{"d_model": 128, "head_dim": 64, "activation": "swiglu", "norm": "rmsnorm", "init": "normal", "lr": 0.00504, "grad_clip": 1.0, "batch_tokens": 16384, "train_tokens": 94100000}
Each number is 50 + 15 x the weight over its row's rms, rounded and kept within 0 to 99. Layers, rows and columns count from 0. The size before them is the row's rms in percent of the matrix's.

# gate: layer 7 MLP gate, 320x128, rms 0.0871, rows 305-313, columns 0-127
# up: layer 7 MLP up, 320x128, rms 0.0843, rows 305-312, columns 0-127
# down: layer 7 MLP down (transposed), 320x128, rms 0.0859, rows 305-312, columns 0-127
gate305 083:48 51 49 51 36 70 43 89 50 42 43 49 44 33 41 46 73 42 31 56 66 44 60 39 37 65 55 49 61 27 37 12 34 47 46 43 53 46 25 29 18 59 74 49 29 50 35 63 68 49 69 37 41 69 50 70 33 37 69 55 56 38 12 25 39 50 44 34 50 34 48 94 81 37 55 41 69 65 51 57 41 41 70 74 55 39 28 47 66 45 60 38 36 45 47 72 49 40 61 53 37 31 48 76 43 51 64 32 60 22 49 86 34 46 54 50 46 45 32 38 48 31 47 45 39 45 41 62
up305 087:70 47 50 33 67 67 59 59 50 33 69 40 54 52 38 26 23 54 39 69 24 44 63 41 40 44 40 35 47 62 76 48 33 18 37 36 71 65 83 27 43 20 55 54 45 57 47 60 85 63 63 57 54 42 66 43 34 31 53 46 52 44 43 60 59 51 33 23 38 61 32 36 63 46 23 40 36 58 74 48 67 45 48 52 77 39 53 39 48 56 66 67 59 54 76 57 53 66 64 62 36 27 34 48 60 45 76 85 56 33 50 60 56 71 62 40 77 61 51 52 73 42 41 49 62 60 18 28
down305 088:66 52 34 61 71 49 72 42 39 43 40 65 35 66 30 63 42 61 37 67 70 54 56 53 50 40 60 23 42 67 66 49 64 34 65 43 40 18 50 72 43 24 37 36 42 27 64 52 32 38 48 54 61 36 50 45 22 56 36 78 57 61 57 72 56 47 45 62 51 12 40 56 56 26 77 44 57 75 60 57 52 55 42 47 30 47 77 48 65 38 36 45 40 72 44 54 20 23 18 40 50 26 68 36 26 49 39 49 54 48 34 36 29 72 42 21 47 65 42 52 30 51 60 32 31 57 65 31
gate306 102:83 45 76 43 38 51 55 69 54 51 45 63 18 52 46 29 40 42 28 43 66 34 52 40 64 42 62 70 35 32 64 63 44 57 42 31 55 77 45 65 41 40 63 70 55 70 53 55 49 51 35 80 54 43 33 42 56 60 63 54 59 57 60 22 35 29 39 47 44 41 66 56 66 61 46 36 22 39 72 83 33 80 51 69 36 44 66 65 50 27 65 44 23 44 50 21 63 52 75 53 83 44 48 39 79 25 58 45 45 35 53 64 39 52 45 79 60 75 39 56 65 65 42 43 47 41 75 49
up306 103:32 64 38 62 63 60 60 32 67 56 63 38 63 30 71 47 66 47 26 58 56 58 66 50 60 41 40 50 55 51 37 87 38 66 64 50 49 45 56 43 58 48 38 24 35 41 45 28 74 43 76 42 73 74 48 46 52 48 43 56 68 33 43 69 48 69 56 87 60 27 69 48 36 50 81 37 63 35 48 56 48 28 29 38 66 47 78 57 49 51 54 52 35 57 33 61 34 43 51 48 53 63 53 79 47 51 56 42 65 23 61 45 50 68 40 35 67 43 19 46 27 68 71 65 09 52 38 13
down306 099:66 45 57 37 26 37 58 32 53 51 57 64 56 58 28 79 08 41 60 63 59 48 42 28 29 26 64 32 63 74 77 33 55 52 49 51 46 44 36 74 26 47 39 47 46 57 64 60 70 72 53 37 55 21 41 39 59 43 61 42 32 59 44 34 76 50 54 49 23 51 45 36 47 42 41 77 43 20 43 56 49 38 72 58 58 34 47 41 05 45 78 59 57 69 41 35 49 64 38 64 45 59 46 45 53 58 35 38 52 47 40 62 46 44 77 61 77 54 58 34 49 36 43 80 66 53 28 22
gate307 108:45 22 68 48 68 62 55 48 36 37 52 55 57 41 33 47 66 58 38 84 44 52 45 33 39 58 51 38 26 54 29 61 50 56 58 73 53 37 26 46 50 56 47 32 49 45 67 57 71 61 67 71 60 57 68 42 41 18 40 31 89 52 72 61 69 39 38 48 42 61 59 56 55 52 35 49 62 50 43 45 55 29 64 48 81 70 96 51 71 27 69 36 39 82 30 44 44 61 43 39 63 45 58 53 65 54 54 54 84 75 39 42 53 37 38 36 23 70 59 45 49 84 36 41 49 76 56 54
up307 098:63 59 65 36 58 58 53 20 44 61 56 23 45 72 48 37 40 68 47 35 76 58 71 53 46 43 50 75 32 68 58 51 56 43 52 76 52 34 69 31 71 55 56 68 38 57 52 44 44 62 56 36 77 67 55 64 45 51 46 60 50 50 69 75 67 70 69 66 65 71 35 46 54 22 55 58 43 69 19 81 56 35 31 58 48 38 49 38 63 69 40 48 59 11 34 37 52 65 74 57 62 49 49 42 42 66 36 66 27 57 33 58 55 24 70 57 62 75 37 11 44 41 55 72 61 40 56 33
down307 099:69 54 28 30 30 63 49 53 64 37 53 55 58 49 50 59 33 32 57 59 53 36 51 68 25 40 42 46 63 54 84 38 73 26 39 33 56 52 22 43 25 33 58 57 28 24 87 68 60 43 52 55 51 65 67 42 49 76 18 40 65 48 63 38 66 58 45 49 64 11 54 55 44 42 43 66 51 32 41 71 90 50 69 52 46 60 54 61 47 44 36 35 41 62 34 38 56 62 50 59 59 58 47 60 66 29 34 27 50 72 34 48 81 33 66 62 42 53 45 68 45 26 49 52 51 28 44 20
gate308 102:55 48 49 32 49 54 57 46 73 22 54 67 53 47 54 72 73 46 47 22 40 48 44 57 39 66 46 77 56 51 60 87 49 57 33 54 37 41 33 39 41 53 77 64 40 69 36 48 10 64 62 50 34 70 36 22 53 44 49 53 59 38 33 48 53 40 59 81 61 49 54 76 48 68 80 35 49 27 60 46 32 42 33 58 31 34 24 29 53 55 32 36 46 52 53 37 33 61 34 46 29 39 34 57 26 32 87 36 50 58 51 59 61 38 32 41 80 40 36 36 64 41 48 23 48 39 56 27
up308 103:79 79 51 53 74 34 16 40 29 52 47 53 27 56 31 39 48 31 56 70 49 56 37 51 50 63 70 49 56 50 20 13 24 20 48 39 48 60 51 41 41 42 60 69 49 66 37 50 38 74 39 47 43 52 78 58 47 72 77 62 44 45 64 39 34 38 39 44 75 14 62 41 57 44 54 59 58 54 37 68 45 60 16 56 54 47 49 44 36 46 53 43 52 56 45 54 50 19 47 35 72 47 47 40 47 37 24 52 64 46 30 62 39 70 63 62 76 19 46 62 57 60 39 44 68 73 46 77
down308 106:24 52 67 42 51 40 68 34 53 24 81 36 51 61 78 63 26 44 52 59 67 57 68 35 43 58 32 40 45 37 35 36 66 30 42 47 59 60 35 59 50 54 46 73 64 32 50 05 75 78 42 45 16 36 34 82 47 46 59 44 42 19 57 51 55 43 68 65 55 28 47 31 60 68 55 31 47 57 65 55 46 77 45 33 41 60 28 47 27 38 55 36 48 60 63 54 30 57 53 45 33 59 43 50 40 37 66 50 26 21 44 58 42 51 18 30 60 34 44 36 30 52 63 29 52 50 37 47
gate309 100:26 47 48 69 68 32 60 58 39 36 36 66 47 55 55 76 40 36 34 37 53 64 42 69 41 53 54 41 31 64 39 69 48 32 63 33 35 38 58 39 35 43 37 44 32 34 85 52 38 67 50 40 47 35 48 49 45 41 34 45 64 24 41 36 60 41 48 84 39 42 27 21 44 40 63 44 49 49 18 39 54 18 50 69 42 65 43 55 59 26 43 48 32 55 75 57 35 52 67 63 57 35 45 49 30 12 69 62 72 70 30 73 69 50 54 45 41 43 62 28 11 35 62 24 50 62 58 57
up309 100:59 40 51 38 40 36 21 45 36 35 40 66 62 59 24 68 41 36 36 49 39 36 21 43 74 30 61 51 21 49 50 63 33 72 39 48 46 35 34 41 69 37 53 54 59 56 58 72 46 53 70 53 48 83 34 47 28 35 43 51 73 35 70 74 64 71 66 57 48 62 69 52 32 50 48 73 39 39 45 47 16 54 52 62 50 33 18 51 56 20 47 47 59 72 48 41 31 78 38 44 64 43 59 61 44 54 69 58 43 61 44 49 72 37 34 18 35 27 32 15 55 37 40 36 40 68 58 40
down309 109:30 48 55 50 57 35 65 57 70 26 42 32 51 44 77 83 39 38 48 43 57 76 57 50 18 56 51 50 61 62 64 53 61 40 52 44 42 22 78 25 51 71 51 64 35 44 45 58 33 81 48 42 74 62 46 52 55 80 55 47 54 25 37 42 58 72 29 66 30 21 66 40 67 55 66 49 53 68 49 50 77 52 31 31 58 39 59 54 58 30 46 73 44 54 66 63 46 69 61 76 66 51 36 39 59 06 58 47 78 67 45 56 26 41 49 38 47 63 44 54 50 62 55 33 47 76 63 31
gate310 107:50 31 49 47 43 40 57 61 41 56 45 60 43 59 56 61 26 68 50 74 53 56 44 33 43 59 44 62 52 72 54 20 42 31 72 36 60 35 42 47 53 68 48 44 36 47 54 58 83 32 43 57 69 85 55 78 64 38 45 84 50 52 46 56 65 44 38 66 43 29 65 56 57 76 46 72 80 40 56 60 47 83 28 67 55 63 84 39 61 26 45 54 51 35 54 48 60 78 30 61 44 67 64 41 36 42 68 35 45 23 66 22 72 49 55 47 61 31 36 70 66 62 39 25 34 53 31 52
up310 105:47 54 35 49 46 44 43 85 60 57 23 75 56 71 49 46 64 64 29 54 47 45 68 95 52 59 63 68 55 40 47 44 60 52 45 62 58 43 58 81 70 55 38 32 60 52 49 87 39 43 60 70 54 40 89 34 62 46 52 27 25 57 35 63 66 52 60 70 38 29 35 35 65 11 26 61 44 62 69 48 39 61 42 45 45 37 56 40 42 51 34 60 37 64 52 72 42 63 49 67 50 44 49 49 60 62 38 25 20 24 46 51 66 72 26 52 59 57 75 53 28 63 46 54 36 45 63 60
down310 106:71 47 69 62 43 41 44 92 30 45 44 33 45 47 40 63 63 40 38 56 67 35 79 64 37 50 50 35 40 33 36 72 37 53 44 51 72 40 65 46 55 39 46 69 34 45 36 15 55 39 70 61 55 47 46 53 33 56 45 54 43 55 27 47 75 32 51 59 55 48 48 35 19 53 56 37 44 46 41 23 26 61 36 59 40 60 39 57 49 32 35 73 71 70 55 64 68 50 68 35 77 73 48 26 58 42 47 48 69 13 46 53 09 68 38 77 50 48 46 72 39 27 19 52 44 45 50 43
gate311 098:64 13 59 48 30 45 63 48 48 70 13 53 44 25 55 64 56 49 74 59 79 26 62 39 69 60 48 59 82 61 65 61 36 62 36 50 60 67 54 35 39 40 78 44 59 35 34 71 56 40 44 71 38 56 63 42 59 72 71 66 35 63 58 53 43 57 43 60 42 38 38 53 68 52 26 53 25 72 78 52 37 66 44 34 39 62 50 64 34 64 69 68 47 45 64 45 68 21 52 51 62 29 64 36 53 68 43 48 74 39 33 46 49 61 58 67 48 71 64 53 40 50 62 32 35 89 66 30
up311 103:45 68 50 51 36 45 64 42 53 49 58 37 57 31 83 32 68 41 45 46 35 75 44 36 41 70 48 18 53 34 63 46 57 50 53 17 13 65 56 44 44 67 52 39 38 57 65 25 30 45 60 64 68 67 47 46 51 72 63 48 40 38 31 23 38 41 33 39 49 42 59 28 67 52 32 66 32 62 50 57 53 45 44 70 69 62 72 12 69 35 25 54 54 37 67 68 30 61 60 82 35 52 67 40 34 34 42 58 39 59 65 55 73 27 59 58 55 10 43 43 47 54 40 74 46 39 55 43
down311 095:32 54 39 60 59 81 60 61 52 32 57 74 55 59 53 60 32 64 32 62 39 62 55 59 40 62 24 66 41 48 42 61 44 86 48 60 81 43 81 70 71 32 70 42 26 01 72 55 57 52 46 60 44 36 50 62 32 88 27 39 51 67 31 37 41 41 71 41 50 51 46 75 53 29 76 41 57 49 32 45 39 46 61 04 44 30 41 44 42 69 60 46 51 53 48 34 40 48 36 58 47 45 61 43 49 59 47 46 39 48 38 71 71 57 51 37 48 37 55 62 68 60 62 76 64 48 62 55
gate312 104:75 29 38 16 61 85 57 32 62 37 60 49 57 61 40 51 49 55 51 73 20 43 45 61 45 71 36 33 49 49 66 67 55 64 47 46 47 42 58 65 45 39 45 39 33 59 55 58 80 41 43 62 56 61 35 46 56 40 31 51 64 28 44 72 46 60 54 47 41 49 35 47 73 51 21 30 44 74 47 43 80 81 34 59 51 40 54 26 42 42 85 46 21 63 43 10 53 47 44 41 59 67 51 74 72 44 55 48 49 71 46 61 43 69 54 35 38 73 35 43 62 66 69 25 26 61 66 36
up312 101:62 54 47 30 71 45 42 70 26 45 76 68 34 37 30 54 57 49 51 42 60 23 43 32 28 42 45 50 68 70 34 58 52 60 57 27 80 40 31 36 66 75 36 72 77 39 65 71 32 26 68 56 50 57 47 44 47 76 58 16 64 46 46 17 57 76 53 42 44 43 56 41 50 56 40 55 66 50 58 50 39 23 48 39 66 51 48 45 73 48 24 46 34 40 35 74 44 44 60 76 35 78 48 42 67 73 44 53 32 56 61 70 43 57 22 65 31 67 74 54 37 37 29 57 45 44 44 61
down312 106:27 29 16 66 42 32 55 81 24 52 41 32 32 62 69 53 33 53 44 61 65 59 64 49 56 36 43 54 63 48 60 39 19 74 60 22 60 56 47 45 62 41 27 64 64 36 52 37 53 49 18 42 47 50 72 70 37 72 48 51 49 75 72 44 52 32 55 44 44 54 41 70 61 38 63 70 61 63 60 19 42 38 78 28 62 58 15 45 67 48 33 36 76 33 25 65 68 67 54 46 35 67 58 64 60 56 46 57 42 53 28 26 42 53 57 62 70 42 47 58 38 30 38 62 28 49 52 55
gate313 112:52 49 59 46 40 47 59 41 45 76 36 60 52 47 56 53 29 40 59 76 65 52 33 43 48 55 45 48 27 47 84 51 87 67 56 44 56 34 12 68 42 25 44 48 46 69 67 56 29 53 35 31 44 38 41 39 55 23 49 70 62 50 85 59 89 64 44 65 39 53 40 45 62 54 38 43 51 47 62 61 64 69 44 70 27 53 81 79 42 30 16 64 24 51 54 55 60 47 24 63 61 41 46 51 66 46 58 70 67 45 44 55 54 20 45 41 44 43 60 56 39 52 85 35 70 48 41 65